Weights of a small transformer language model.
Architecture: biases, tied embeddings, capped logits.
Training: a variant of Adam for these matrices, 1080M tokens, 8240 steps.
Each number is 500 + 25 x the weight over its row's rms, rounded and kept within 0 to 999. Layers, rows and columns count from 0. Numbers have three digits each. The size before them is the row's rms in percent of the matrix's.

# layer 5 MLP up, 2304x576, rms 0.045, rows 1681-1753, columns 192-287
107:467517483496536484513495470572479482547505512480475529492530490511489498532521477473503484489523476451536483516473464511500514471451451488494487490501488465505509498509485515529488487525478500542517500496489509492446504506523512514477516539521545542475491506505492492488450485493543501496
091:511476494530516532552500501510518488493503512489518479488537497484493504490489457490497488498537518515528457522497501528480544504486465457466486486504496489511508508498497502492495492536494501526433529492508458559513516461514474498489482525476500489477524478483538519488500488539467493488
098:527475476497507512527505449499533502475492468494510489530505489515505507468524488483502539516517484438483497497474492490508497483495506506506533476501524485481483523518475505496524518498513476470468458523514541506543521481534504469473501518519530494506501535508520509459472523470477467518
107:462491500479518498485486453538517520538485484529510503499504483512526497455527485504486464452503492481450444489511476478455515467508505495542482481502551499508521492451546509507482527497527519496457525507508526479492545493485525490496498528544487503505508527501488454546478487504487474457
104:511505499513523463481531496515508537461535499470482493499487478494499518518479564497537504482515472484477493558468510521521527475508464498475445500493524512466549471499451544518520529489500506469480480475458515506468501547471544508498518499468528489536543502522487489505512490511522492482
097:528520465456526547472483475517502497495532521550535496502469470535525513463491482498498508526526486508483455541512483534450479504494515498499508487499501496499480476490448531489487476519490500498499471507450509553494542518496544461510481517519496492483507524447525498499497469492517546500
100:475494510495528506557539466516525493519529507501472483513478468495464505451465505512528478498505479475531505478461500463525547521494494511493493487472498497497514511483483515550491496510532467500515532521553455514535475493487517515524505512499498552501520444520559542490490499456501477483
094:516496487515493555510500534474495530440470463477490500498525469483496492462519518488465516509555450496498532508505507513476503528481478492458490518484510491476504517528505522524502518500487503495512531487513535504479523529481501525480549470566533493454528495539499511469488482532498520473
105:512503484482501502468501502472507486439520539499530498490476468487541519505475491502513478493510494514502472494507490510514484458478505471497500489495516534502512503490476497527450488481511499507477513460466532546478502516468491554535491456556475551517454474510510481504531468509519483482
093:511527518521516504516518519494540484452541483499524495485519482529479518493464507508489517476514508538546511522515491478472465546418509502486525479456497491456475505498499521497487479476524503536522465531506482529477505534486510473525527523463521455494483532505531495496473506524478523482
098:499546503523484501490530481484458516471540498491456517453495482530484509510513501517510467486451489511531480505492549563500483484463519475501554465499524494479485533523507468528490484492477495485498502527510517541455462512504537452503512502494495503499520443499479527503491498511467497496
103:524499512493513559529533538492450531510547518516465532496472473499487471475492518538504518493501484507492478485504533539490513501494502486485438495506523477495517537482505493518498514470548509524492494470510500502523499540520502522501503491495520510526470491496513496518480516506446454528
093:439532505504498491514494495513509527551482472516520519546490488481507463475471513493504487526562470491453498552568490487474512445488507497537503493468499498502538469511476497489501545555483471482479464511479423497500523548513518503497511476524517522502479499492485510499492542497503543523
093:507498498528506514481465493494559515525489497505490534522508468507546506514472506505531516492525494500486473519524507521510488452528537455537450461511478408447537502491543493495499545480521482532517491512490483487524477474500500487484486491524505537532529499511484460500476509499488516523
102:470492481491529491489492470492489500508501502434514491519500504471520479487440490480483528512485486507524490508487516460478469512479452475528510461500497430468486559493480476507491481472503513473482450552480443522498450475509543507446524507536515543523438490499479515546475492534517547468
100:526532495501491481517522532473473504481507479486508518478488508491495481519509519522494515521496504511523516483525497521449498492495552494528485529511496508527498514512508542531541528565545529506502492502501526565504451519500516515512476493526488503512436532467510534495483477515529533479
103:484472474506473517535502503498484487517469473543510467495494496509513545508492554491499524531514467473518536512500465507477490518442508501507450471459482513501497527505477455519525482519546502465479494510486484482468498559504533474512503501539473507525461505495467489509460517485526493491
094:495535475532482483486467475487468464510515515558490531464530483523531520528481430499478491452500500487487498479479500494469479493513471501545489462461462504495547517478488515483478506478515495528471507528489467489471499469514483478489554465493499493512468499549480493520485460486530472521
107:470500483500478543524486509509487479467502513485491536467486461546440468481457538478492508467472516502493509523519540543495481474459507511489506484558509453479481511510482530511449507505465488500491507479456480462493500492495529547535527532481527523534513521528490500497507538481522470492
100:495484482529539498558510508524522513482490513501532490537505468509525537523463489503457526564518500462517474492511491490486530490498474460499502429491508507509558526529484496526488539456526475489523468542504497517453529468518505520513505483480520518499490536544540502509472493496483465468
105:502512515490483523507490531507517468524509527450504552506501494507502458502542517520490547518502474482524466536452508474459488466492606486522510481480492501565490465554470515508499491526496533487478510503450469497493502517503522498493531526488512477506474492476437454500506507494473491505
106:515469477484469515517539468468489483474494497517499525484520467500461445497559522517518461531495480467493475526475518478525485509480476534513522551475489483548490545494519480482504550537554539467476483527507509488455522509476547525518494480483502556493503492501507492538511512486525540532
103:517502474479490513465473494495518494509506445497507478525509462505507488483487481516517504489541491501511509487457498474534535477455466504469497472489467481473517543494493489545460539492476495489466521472469459471493545538499476547514500496492464507518489463511472496528554535507475471516
097:500515466516555484507480452515517507542521527516465549523483479514513530519529486487465462503503503535465476455452484486529523528490480488512546523511512508500484476503491531521530493475526533476474515491476488510505484443498520531504533550475493450514464475497463487498492516511520527529
102:480559516518531487493566492471491488509477465529439484504501480479541499513525521512454496505513505487475505525542450508497526536477464479499482452499449424486506510533499484451458522504495510500488501489439522544478521515516475516469502484505499529511513539498509499530490551532507490481
102:505505463523506538494535462472492501526522497547488502529533466507529497519519486535517525502485477496493529519482477486530477467498518521515528536496543509503504524502480504492525506548488501542527504493456493502499526524480498510502512474500524540492495503485475499471431485510517537544
100:522530520475496508451500485487474471478502543484508489491483479474489474500498468487501524523508499474510485505531527525499540485504508492513505487505512453503527515494508541503478481497460474489484486474494532469532480505486538532471518554462487516525480519454519478424504506504526485493
097:536525493492496470501524529489472498491503560469492463521493497471527480467530487514511504496521497488478487524566507503527566502510479479534529504503534480520524507488487520485507465505518485465478472525490498505493535467463511498555467490510520483504479497519483508522497488540488483522
110:514503471476496498459500473526477538525492521502530515535474495510545524494534496505458514523522489504492507506500546505524471494481530465481548513495526527504524523548527440506503485510529512458458551525491500513480491536447491487452480512509520515548485534500446484473513519500528520489
096:526554486485543514473507494543518536499503494511504489496469469500511470503512521496498477464515511474514492489518451479498492511493484494507498514454472512523508516564497495510501516543513466495500528494490469496454494501501501548521501508494466460484498489512474485526517511490465471518
099:473510499486438481482469447516512478468508473488484529492489444529486475469537511472514485460474516487558513509499519505567523537485507500499490510451503521519540490515510500456493503516506496514535479478497464566507507528505509505525515532481503515463479520519525529486469456534494468506
098:471503513474544485519448449503466505482534499508505505526503492509524487498513547568471496509468484537473526468523522510462534484465509489504476493478488533496515530542489496488475512482487485501511513546446483519488467484472489502504500511479496491492529497463519523483508512520484519460
097:491483458494521483530504528504468500535530489471491490500504470506498512468477492537505502494484505514468508512541481480477471501474477541501445472494514524508526568499463478473492480544472517472489499508496501548509490511510492458525477517494478534512449530500525557497475451511483531427
098:499496516473527475531457470497512480536475494541495482452484483515464513482462501515492514524487461533456502514499498496527503448544510464482516463505474483475524498503513487526512481438480493518467469548480497509492482464445538550546522465488528472523440515536509517508463503544485530479
104:523511500498490509485501489486473476479480484523434570516479477512521476483494463534515460440480477534470520539480501519501494519486498508537527491533520447483492509488528488531481509521520468526466508468474461515525505495467497496494479548503519490494497538470497496504552505521514510495
096:536501518545505529508487482524543508501497514481480534471535487560461506496478537442501471503480449503488479591481498540448483537478533469435515463484530498470481502478535514492490528491523517475486509528521506487486466471461537518489515522515498536503495476509511498525524479475537472540
106:468498502513464508540479491530508495502505482502506521496511485472500525526489523518506458492471450524461516535484502530519513506492503488526539532516528488474537512550458523508466518541477516477481459511534497475552482513525499475497526547507512468527501499509517531507514514535545525516
104:518485488523524531537515545501484467485481477516504511462454483525490436483520479512536473474496476527464513486516526547549523509483558498512502496504498515519485462518490488507477537483486501525476505455516492504500522473486491468496517465504567482503518538489488469509520490494522508499
104:469512498489499491524486480495493425491558470552475510515480467468541508545486510500503495502492501488486499537496507525477452480508531528527478539499494467572542478515476509522483501541493526514496500498485481505522483501542523481542487491497458499525494448495496543527497511513500481554
096:473485478516525537487481495543537518526532549485480561526518479508508524478496519513547532527560489509543496519495482476489529460456521473449526534518461495546500487487512514565490488535531541464489468534458512525480524462488478477518521544480544510482510495471482505516502524481506526495
101:527499482497474502492533525528425539493522442519444541471477464494505576487519482555520520545490483470479471515467503520498537465488539472471545517495540510498513519516489459508559484521489474529524481502489531511527473550470487504537566485474518483500467480465498477470510545528522523497
100:495505547479504499476528495496485471508523524490500483512446501534496456532513491503533503509501489493492497493528485535482527517499509503486493540497482489468507527515503542498482523526512477529524536457510503483520513508516484535534499509507508544471498552538491525499481498518478519496
103:529529542510521570544507500498471509537521478515507554482525484531487487477505520488518460463502449476501471555496492511480494506501521439518547480512497488507497494496526510503522499490514542473473525509532513518521435465504472536491470491518492534522486489492498474491475467471500513526
100:514533497496503541552514531492495493491542498509528514448428474506538525500493542528521504490504486496486490463522453524510493527492500490507469468474547521530497523519478508496463516511485469511474476513506485510497501521484500543509530495448490454484513499449530461521496514495549480507
103:482523508537489499513536485553487510521496487484506490487501484507480531479527489494475488482514495538520512491493527485512538475491492503511456515459551538495504514481455532501516457495489525551470487508534520502510500473532505508475480494498515491515495526518461528510500485543520479482
099:515494498465505570470512484504519488492526498547487531513489443543467483498518532524506500472551448517504505538541469474488448500434499455500483496491528535529497505503455515487486511502508564552492513493494498535485486484476514467509491522535523485514467533476466555499540489481497513525
089:488486519461525510511507445502475466495445493439523514504475503508492497445524459526514474502505527481483515504480529499504482538495521498471574524505459473490483506474457532473472484527505480480445534490500462490493457514496503499469478527526525505473490499545469498471481512460530508503
099:501548505494444492525514540518450531550518544491524504450509493507495534536473441494488465518538491526534499454512494419516501492498489448464500504471553506464533530537503479523496514452505512494482478530501503471505485492498509483479531490489512487506531510488456511515496501530527524507
090:475482489550522518545525501504512482460499489492464519462515495505518486481501494528510496490510504508481505504494504467503550493483447517517523490519526475518508511534498484546503492494495486511542466517505504549530499557483500511451513487533534536484513480526497552469494495520486511476
096:467517481513511532512558444533494531543520513516472520469494491498526505465493524489482466512484497475484498502493534527507494503488487508496507527473541533528503500505518457498519541527484485463498499450555459495492509489449526532501520470495515542479502508486510531505504494505524507519
097:555497488506488526518541529506527436496464459508525493479474456513505481484495470490530510456547463464524478535447543463497514494493522496462527504519497511477495515505455463514476551508498468478522469515504524529502489517470515495464487496489506523522457511529502478550535460492489541487
101:474541481486491490493504436509469462477503533492489482524531476528489512465510481536471484499526467509456504519447468487516512530441509515485485497488497495553533520514489512527469537478495522476505470508440533501442520533494512489473468531513443495531506493501489493519513503475492486476
105:489477483469546518475524494491497518495511506508517556505469493526527492506487507528477536466542494518513507541518482504487473505492457466481529474493469441497513519542493500512498518496500563476460541457501473571502501498470502479520501554499527506477505500488513507485507526515507514517
100:514486445462504500521486490554538444503495507485458530534452493492516495503515489484522538510471485486487489502486473495531465535496507453516500503482499488478534506518512482524464539525560453478498500468473509505529482509465477479476468526481503501501501520482479531532509488500535484492
102:484453500506491474510487483503467509485505531466515515558492486488493488471520432487507451492450474495537470507498492461520465473453486506505499467480504483484485523461515506494461512516521482494521505477509470496482547481458468497503510486481486520552517520513469511481482491526504479501
096:490480532476511483478551496510477516519488460483539520496506472472514497497541538524443521503493502520500489481553530503488488474506542525530479464479525503495516518445475501504516530517523515528455477490518571506528465533510496485493502517490511500499506499529505493475483482559445513464
115:491534523512479483528496488526496483465471513513529470508460485508460490517484467472538480487541480505504496521433507498506470530541516493510497475475483512498472529524470511498508492486557537490474505521486496499463472529497565495511507526480467485535467481501471538490514472500506498476
091:509508471526499486513486550509496507498507521511529530457503486501468506487518475504478485485501472528501494490536537486454512501512492525461523469485496518517476561524461447517489502477526496476481476504504485474516487510495531484467560541460522552542458519479498524523546511516449454499
098:498553497458515477516541473476518485483484532548500509496483494477507513502475499503488522535521477502479540546505504542535525495484515489525487485455440500511495503525504498495495496490502483480510486483450523488514513539488536474502469521473512492522513497531507518470490513484547514505
111:507519554492484531493518494552490522524514475541520504491479494510498525500516486501537468480494485516505491490491458493525506530486504515484520489490468461521473505526480520506490471479522518506515485541480514491504521496468496518514493520485464520516495511499504499499473509493564493506
098:463503489554507499488482482478543510514508448530520498503477500457529488487501504545497466504563501475547507474456470513517553467480524481538465526524469481529509496520539501505482518516473434533502486516492474485506493504529534518499487506483501509487458517531490505488517493489560512508
100:470528488490507520495475503484511505501553498504460511507502485473500471508533472518478491539467488480496462514561507514504500525516474500514482522468520523519506484515500520480482553531535497491498503535487495523491537505503524498505499516446540489519499491491539506514477491489555481526
098:538542543505482534498500486511504511531533444518509486514471466518557497491523488491530481542484475514497498527543494496495490509506487456487538505521480493477518509518489523524453531495489459518489427495445509508473505532520502502509483495531492507487525525486499469483503497532482493489
099:477510520530486516506487519512501572520523538495483484489435475525496494498506505489492488507500499526469538542529517550491530518454526502485506496484503479482517561513490477481513473514524516501506481560471555480471452495464485499475485506524500492519491517519519488504471520481498522482
095:485475501475565544540560527538470512505512464540462500503497456491489469471503491518534508525547472526525525539530513453499482467489520504522512530538572493540488491470480493499498528474539485459513484494505471505510546505457476476514486478476533491514475498499512491480464488540481461534
109:525544459475524508486462456555511459483464535513517504511465483499519481469523511485516511429485486502524454499469526518525463520498512482502549528546488485465518534501476474519457530509476486502475479492477534551480462516501457515499494492512470489541481502547470474463487509560505510494
097:496487468488501527550480458495475511477511509504485520488486476505469524486513500469515449521515501517489501512535533524493478522502497477507449489484509462460461519488528497517487508504494500486490450459491544506496517486480537478523522540513519498508523514479508587481493487507496489471
098:493517477520495493490513481515492516501506459489497487526488487469497483500488480457449485517491478474519493496497500526535516519505524503486508481541514485509470493541495551487480495504501500487486523529483498484455542478493514467501491482483549527480480515507466513517497507500477475559
099:524531514464533485534543533515503480485476556472498549503483512453485461519471515523472507525531521486520512526500520490507519500522489467536469532484457466455511464522458524479479485525541490494493484498482523532467504514507523498503506554540494507519475512482533496501489506533474482504
100:501501501498500495559483460457448515532438509504479494490501473527495497501477496495516485486516472474450465556527477504510503509528492512523504480509536487478445507475486524536484515466547498466442493512493480489514494541527512499484483508528503458502512512484518483461515518497520473522
094:475506506514503537543508507506501467516554547498489530501513491520558491506481488504504528483489497484515543523455479515474456541503478521509539495515479490485493501544433558516486501512512509478478467519528491524532545510534483500488508467475509474524476487502504525533489483506533499497
110:471516485515523497480471447516509516505538465438466506463446463515467481500495511491520503493501495504491490526518499508504493514480460446485546469503480467495525468496505491478465519457483456490509543511435438502484434509539498488478500471537459506546466522483484502530471566523484509446
104:475473479536510528506527516464513499486477521522512527491485484459522532491489495495502464506498445466510490472515493525479488511532499492464488499486534470479518516529492492524474507491495497472468493454475494532511507487500455527530505493472472515496459519452527481483509523527534471514
# layer 5 MLP down (transposed), 2304x576, rms 0.0591, rows 1681-1752, columns 192-287
106:498551476556494497500486463505504514503519499505475510510497478492472501466528487537523522533518483529478524506526528495448486509490473515470483450509505514493530574493492478487487480513485491478469477512509496556522551498531446486538515500533513509499501493492493561467448539510539475493
084:520526498501487467533530501537506523465473476474509463480544474490558567500506486480524474499485491499525469493483472459512542509503500514517536465490483517493466500490468477494496521483574510495450481534501464481521519513505507544453508477506489467506509524464513496521502492534452497489
104:544496509503442522508493497527530489490473462508484538467535433526481504472513492464478508452507473505512524475470503470477476521468484532478529491509508500504492474450445525474523521484507558550510518455476499512468468471481528508466517501526493498492513504512535454493459483506521512489
112:474495461483506570516495466484528500492544489499494519538478479500527507517540472478555485477487436487512479502486485490481509448477544479536524483473507492514502465490500497513475515484501552486480507454493480502500539481492487501467476467561492472485502494483522549489481510484523471490
116:518520521515468512477557524484511519444500487493516519534543492489485527482466473534489485510486520490528533471526497520478504474470513479477537488536516503492526473550465528500517517510489496525471530513496520526506494458531494483479520518485510506546540470522521504491499483489490456465
091:486506481485491545444521495481489493530472497486514499532489539523451440514500504524457522498489561477511482508508528505460535514486476455447463492480507492495504524498499465470491476484473509516501533485534509496484478534519507473517461481535496466472502458527498536474513544505547466496
099:495545504478477530464537504503477501488543474472509498499469466480477495493521508490501501470463510490528489484520504506492478516527507524477537518543464480453481531500488525583515496521528477519507490490487504473551502504483512472556553503523488511501500509497489512496470500506505507514
090:485470503465539492504487523478529478448524489488503504509502461516455498514506520459520530508533451493498527509513468494483516503473461488523510476540487492527422538520476497510539474491485519496499520500508502461464502487492565505475482525499492500470498461460512521488550483541463498471
099:477526512485498507480524532515478531511478462494534509507501464505486500509458507494518525465524489500490464500526455459487485483478484497502476539480472530482521504502515478478508501484462486496489516463454489524507464492468478476497500469473522526428536537494449509488490530472517495505
094:494454479549432483527451474520545509466505518559493533535485452506511513460506537514504474496484499488509468503489472440493519496519490468509523471539523544487522496450487528533511505441471544480517493499538480487498459505496478511414504482521482537519476476500495478497475515495549450496
096:477505524495532553479511495476498539527521504463470498494508494471490516472493492521488500506488532499529481486451510512509511491469533488522532506510512494452500459528513520494456511543502494465486468491536504536512531502510510493508475490536511509510513501512505523489492470460478499500
097:461548531484488538517528485527454541499537510496506526527483560502516455486506523461536510518557443511514535463498513501474525500540476522510460488532537505463495491512515483519515460511517492471503525541474481472475530475485534539434508528494495490505470474483490503496495483472478521531
084:506490543515493532475488528500481508490487451486510548545532457511513513549535487507490490497479504509491506517508469494508501499465520527485524477513524473493555516552509488487507501494546483483520510490534494533540512525451521489508509515554495497499514518478505484465500489504499493495
091:498489474487481530508529510492512530540569440482501514503551460493526533525491501491520499508471533519477522467538479513498514437495494498551470465507518468516547506497521516452512539439524536490527458536513501455488494481487535443501478534490489488485486543511497528481497485480505510474
108:456529544507479495489508471497513550496504463462510497503449503503496502476482494498526530501447542508508449434489497478486498491490504481441484484477534493518416496471522510536542489469516508500501513497472510528481496457513453505499503532488503503551453514491485535507529482538467489512
099:515483527463543471517485519506510472462532515495525459521521499460505477506485524499511450497475493508486510488480500455460467513492509471490480519494516566499490499499538562532468530493494507492551536513512520452478507527512512525489470500500429493513493484471466470462579537505513443551
103:467528522508527501507516497525516479498529477509546521489483539484483478485519490477469520548503478511518499480463477485519526460529499465485496482531512502478516510536524511477554534463506508490508532458486469476535502557519491494471504467524473492529519467498492504468532473487510536493
089:492491513464479481513521487509514531488525490511517506504506624481502488478476568500502509510474575486466484534519513519523553473501520493499523534531545490468477487519520488498491486562545476491537488472459548505515524495497486511465479501470492502516512510502505498515489540540527529508
106:484476511489501516485514512473472519509488445475472438530507468461469482518492513469511509498478481530458463489521514531488468528533517525523500526531478511513485482490510562519464507503511473468468530531486494505502549474477445481483515474518510528497513437497529517491507482517481532487
100:550481510471502525482532499490498515486467512477492505530511476501492521475500496510479508505493526495499509507511485529511473511483509486437525507522498518500500513483513513475529533477483495571520531488524534498509526511488478497540525496480482468513494474482407511513485491515502497515
106:517490519481479476496491522493482530488494537509509513526472594487495492475507489505512425510526556512478508537529507472535508568509479469561488491504492432486484496492511511497461509513542491433514488465515526551495501499528510540516433499514522502485499472488510512544502507488477496564
108:544491489514458459459489489479475484519444560488540451514510465544477524503455527506539498472498502493515494531540486509518488512485497472519477516471520478453515489484519504516547556536461499501517495503511492510487504515527503518507496533529498504520487535485512486490474484554485455516
105:490497483542456506505503526502523516506511486513502514518531450501514441484511506513528529504547495490493471488497482505519472521461512489495473475504466529511487482481480508510506508519499454470492542519515516460478468494536474525478481508501520490497531466521511460461515526499517470531
096:500523501473458481501522515516539499492503494508500459491498534450496474446491536498507503547490508553521486466516504448538542495462481495453506499506516485470501468512488469474489510517464552496508506515503515539511514520537510513491538459482508550511488528504475450469471472499514520457
105:488496508466496458512481498480479471517483498514506467496455516514478478538474454480526505519499513475550487481490485529479484490509519540523540513514459463544510508509514507539483490462499490481523535527517504514528533508504461504478510505481527455529518513497490545473493518476500459533
100:541479499508504467533500496457492490505493509521543478509522504537514551519464483522512495512475478457505493526503495490516498543477494439510534493476584480455455504494473484510503479515465545521530491489522497508499502445472543508518483519516502477463521459531472538521493491534540498530
104:511482525502498509436472522499460515528471544474505457503523453502493486498509504490503499483490531501517524518503507504523532529471454526497472523538511490541488448514524499502542509502510531500523484498478494521530484483523530480495487450483465495511478493512515508518496454476499501515
094:495490506469530504504485490499519480516507445544480533482514549504472487508481478497493456497457559487452473496469525526426481493517488508491496496476501493521488500450530475489559521460482556480506501508526485484500512516542457527484513501482505531531521544482476504506512484490543493528
108:492490505500505446488509515486519518493520507495529460493505593499512469522500499469486451535496583490481546459508519504497494488526496511522534553521501497486479499477523511464492455495484490514498482521489492472499516517486453461465447491510485477519512505480497479509508508484467492521
091:482529508524487569507518485463492530454534477470501515511521562487472514454484484529510507491514499453468500489531509486513464469450500515515515464527479488504494465495521507459504488484460493510524499520509516519524467518507521493509517476486559508491490495523488504452464491499501464527
095:515463524498454523536475563479521508503480468518505525535519536505501518462495510519518509468451470492522510522504503520472528497531496508456460510507507463518500502456512511509505507488511514548512473502517487505524528519498527477503499454532492545528467496511485542467507534501527507515
094:529537520507504466475517514501508508515501472472513472474487635494503516455492512493528480488517591514522488495468516494475554528526468500462502518577505503517445500483482534527534515516499485499538484459513513501525494512504487511509481519486465521501460483459502480484504495480513533480
101:519499525476504498435480489498515523501502531500527519536504474499518496510490521476481535448561506527526451522459475486528489482482487485448528481493509472467542485532517473514488506450526485533495442499525490507524452510541473474563504506493533481487512507501524519500513493508514508493
096:509521515501558487500497471494473490488518513545486470482507583507479529487518487474432516492524508439536483418464541483508503489474550456519537514467573525514485517502486474487505511501515479452504531531521529517498507539498486510533553491478535521479470530448471522508495471488503506479
104:480467468503515532475490498524487494508477544473453533499530575552500508538497500506461515484500526487464526443442479500500515523477485518482484489501525498512529491486493532500491478498505514483499532504492524507485516461525501469524480451527503518508511437504496542530507478476474523511
099:527536450479457492489514510438507526422504479484523493472480578542473503486509543501528513521519508471479517498528502484482491494455480488497497479549513546510518492538507481510502536492479504500446493502500532519512511479518497513503485491517459541542526506492481508453516479491505466459
104:466444481539508518475526544498507496475507490500504525489514505432490512515497500488505475488506465489431510494530509518519524467470525502481530526469492488483471515491545500494513467511509526476509489476510500525541524467533497464515502506497535517501456533500485502514499455499451518499
107:483462513479495501461512507491459535498479522519497502496500513562467466511498456505462512496465461483503485501528489477484503498503452502472502501499505533515520493493521522507480456469494457471482488462495509463531499524513479503485483501513467518506474529501508475468530516509496497572
108:487509539558520465503504432508506483507519503477504450496502491505477497498536462524476495472509513517489488540512534486561549543505485533462520527545510503495528520545469530482495464503506498538477507567547540501490507507504454475528458509509521482504466446513503546507533529513476470504
090:537494555515505467493488492484511514518482516471447509500484506494532547559526569500490502451493524503474492499525446496498511516513473517476516512499478489521549511506487506522507485464477527457527543487474438518495562520503465532500480485485514517484521477490476488496463483503471538506
111:539503488475485525494517505522504521488521448483474483494529443503498492491482502498517474495514497466490417489500477531503549535529501462559479500489498469502525466504469510494536475496543508535492536507498517549450453479489490515483527525538526487512493521482504463510532523534504524504
099:520521460484497484511452498518515514483498478504482493501498472484468479494465467469482529482506487509523507473510530487469464518550501516473481463521525547492518470484495474479494514495471497493473491490493487474453471474525514497484518460542511494545465505499513502496538493442581511504
114:504518533504517501502485479479485510508534515536500520492515480492469449474507449514539500518526467498526479506518474493465500527467496538502526480479534521499502516498475506529519550476489513490526531504486530483521488519491516524521515483502520499517501444463501461537494486480498481486
105:451521545455456523465513506500498499529512503503528536506511476512483499483490498480525494513444526495503524502482485520508492543465490446504518508524449466546492501520503493495476549462471511477499496510472462529486489499481470478497565479471463511513515488511507467505467491480480502499
108:541517478487517508509488477538539490498487525488487491471507474506483507488507474510506478521493495515524494493504472451501479466491531500547494526488547506517475516499482497540542486478497499483481495520476521477506501517519517485508527514463509497521458467477451490513486499492460473520
095:497497482470547521465450498475502510530500504483508528530500502498478512510499539503502544499502450492507496468523507499482507482492493534478491541513485487529448459469483483515478510501467519505565442468496545537529539493503480531520524447482483491480496493425523488484479490486505521522
090:479511469519559489472492477574511500487523521497497480506515534482502510504512539477500521522512534520514478486502500500487491510527486479512520532520563488487518497449496482448502506477495562512487483536459503498452499515490519519486515473537462522488524491484506537524561480483501499526
104:508494516457487504490498508516487526424482553498470464495520444514482513484493542508459479514490487498433486480538459479458500457537527484504491536508506496500571517551486485551453483519475516489474519481521508487515475478510500521487562517509532443528529513493520522495490470506480488454
086:499476480509509512498479496504495565457468515491536521480481480509499495514543498547472499519536425502491485465466489538499429474527505442464509495493512500519531507497521487487480450509514504493488490478494497472438537499520488526480505482526508493485515487490547483464526504484490470493
097:493499516489521542458475522500475524498495488521491477529498501568499512505480483492451501552495492549497481490494506544494496518538510497492480480506523511524515515474525560466479504477482521506504526440527499470511539516478522495457480513478482538505501486514490485511511465504506516495
096:499485516537498531495494497563465515519529457535488454500493488481464485510534482519492508502510460555467467503563520521458488507520481483527508479501521483484482520503466497492519458508510544493516510456491477556453486496492544490510487487544515488477528505477477499486489485520521476501
107:463483494513500488475475496472484499487498537497508475518496513498491539529492514522495529510475566511527525517498495488543506479455477486492512499537501509523521509539494526535511498471494506524502491509511545487552470498490546515510477528488478508512486501518508533499472485470524486507
102:510493486469493483492487534516502473494534523501482498526529417467512500517455535456492539513496481491504495513516501539515489517533506493490493494463530448509508496520518473540546521489497501538512527586520529533510525516505483493509498530480479499479533448520520513501535518516471508485
097:462469532482511483534502512488466496563495548487493483488473519458481452444482479525536490524439498508497501499495502506473500461515532480468518502502504474533487538488470475492534500489455522513526480499522499488484508443507504492548512457527528536511491508537494462486481491478477539479
105:462452488499470519495524514521527486504496462505461508534512483535512424514509514542486554491499485475484479506512510475516511494456513497484460492505496502451482501462486524471476496491501504461463537533521554483508469521494514517483483478523497481449471561499497523497489493487481509492
093:507517508470519507504522481491476533479522466462508524497530449497480506531489549499527525442511512461515500499490482507478536533492511537502508533554461515547479489518505526485496517538511491494522523504536426517458477520466479531517491519508467497527491473515484540508489468465524497513
104:497517473476498467503481531508490533468532496454488447514491729374441492511512499498514514527452399543545511508499466497462495502525509495500492502525503470500504505478503523506543490512480500501479515512488506493501489512497488512537504504483491465511487525512512506508539480489493511496
090:468496495474529492477491499468568464493458515509461530473497513510537512497486561466540492514478462492489507527477503512499496478533460485532500509499490468481496543510489550488498494548516529510499462489484534504470508537486500471475489507472487519517496480514485494463498518508451428475
100:494471472495503501457479501511501518523558513523535528509492504475479532503526534475566524446535411511547468478497572510507479524513495485513524544508482506453492504503500500504505505497477491516500475487508575481500559471476496498501487507475519502480509545491516493522527493530513506483
132:486506514504495502530530503544484563509530413509498517489521527488477497494525476513497468466554532488530501583494490521532516479504510539483488523494465503487447548491490476508502539465506539490556509493501507494482497502497501492496534509538498555522443497505497486536478492475505536492
095:561471502487532505484494466538481476473476462468490504521490527469507493508519494488478533518448557483507528506524475550514505557533484538531506497509460516510477488498427467498488463531538516500513481458499497498475492518493523473482511472498517496507516513517504534517512506521482478445
097:458472518535493496517488510509518502482507506518500503494456500492518509487495499493508520503507479489497461474486498512502522533550482490550513475532485510506513519476507496454469508494476476487489502491481526464497512509449469519526535537483503455489513467506481488499518468504480494531
093:499424505449480493522527541510467503519512505533519504439487537512514502472448470497465518474488506511546484489483521501503500506516492524503502511453496516529475518494469451505501528505472526522539495532534486489473500514481494511468519461476535503527494437530487529498474507451510507457
101:502546469488482474491465482513492521521514501471475505515528533516537478505484528487483481517508521488494511509532544512490543539492521531465524506484497485516499498536527510495503499501512529516486477508464500487533537452485533487487531540467465499493501521531483472517456498504522485538
093:468507475495485472478466502449504475489486533498524497498494479479456477476533518533491494515532509475499481448494485497518481497487439518468567537475497443521477504515490506509518500516529459498459516468546484492515494465479451501491499470491480503534519483521480485468508484507479456481
122:513482486460465480465496463530545521469464510487520485493509470484476494522513534495533511515530466533489495501497527540519504466490543515522482533516450496494525487454537471500494522473498509477501487483489478525472505495525477504489505521506491500489489529480527491546477507497483489458
102:498542504503540502476522489491512495514494494507532506473491440480522464525515496470531485470463513491502508546475479458522465518486532533485477505533528466522515450482495493535542503494527463496498492515473496523504508487542504502516471458522537524534522480497526476484510500524481468488
096:538569460473487494516491478540486472532525511505479532446542484515512481499465481524489491491509505474494530511486540541500455491437481440496508482466511522525538468510472507512498492537471474503517526496523503536494426511573510539544478482501492493451481515518546466474526479522519503470
096:514503511474479490472529551501522505467520493509501491521515598435514487493539501520517473473490632491494492513530453468532464524481490481514505537506462481525469478539485475483511498504503457474523495503461493493475439493479484498530486453489492498461505504475456528516522486489489475472
101:511514497445529514516498488520505506482504487499494515485540413527474511511501513504509540517476441478508474502510505498469539540539534479539477499531487500488491516492483468510469509485499484506516518550485543454511484546498478510468490516522489511503537515487490515487477504513508499491
091:514454467518478495450493544516467506523545471500503514461477507491503494490488516507471495476490556463444485543539529495478552513479473510483494499516437488506487440507506469487479560499475505507494508468465487462538503550518499491492536523502470526490497508482528531502492476486442489500
119:488544453510499498504557525515486515457499479480488456502501506486445516546479542580527504521498503490481496490557467507500506502513495491494490473506493474545493453544501538456500501506531456500527534524500540497499499505530467510497508483501499525531521484473502526488502472524505512486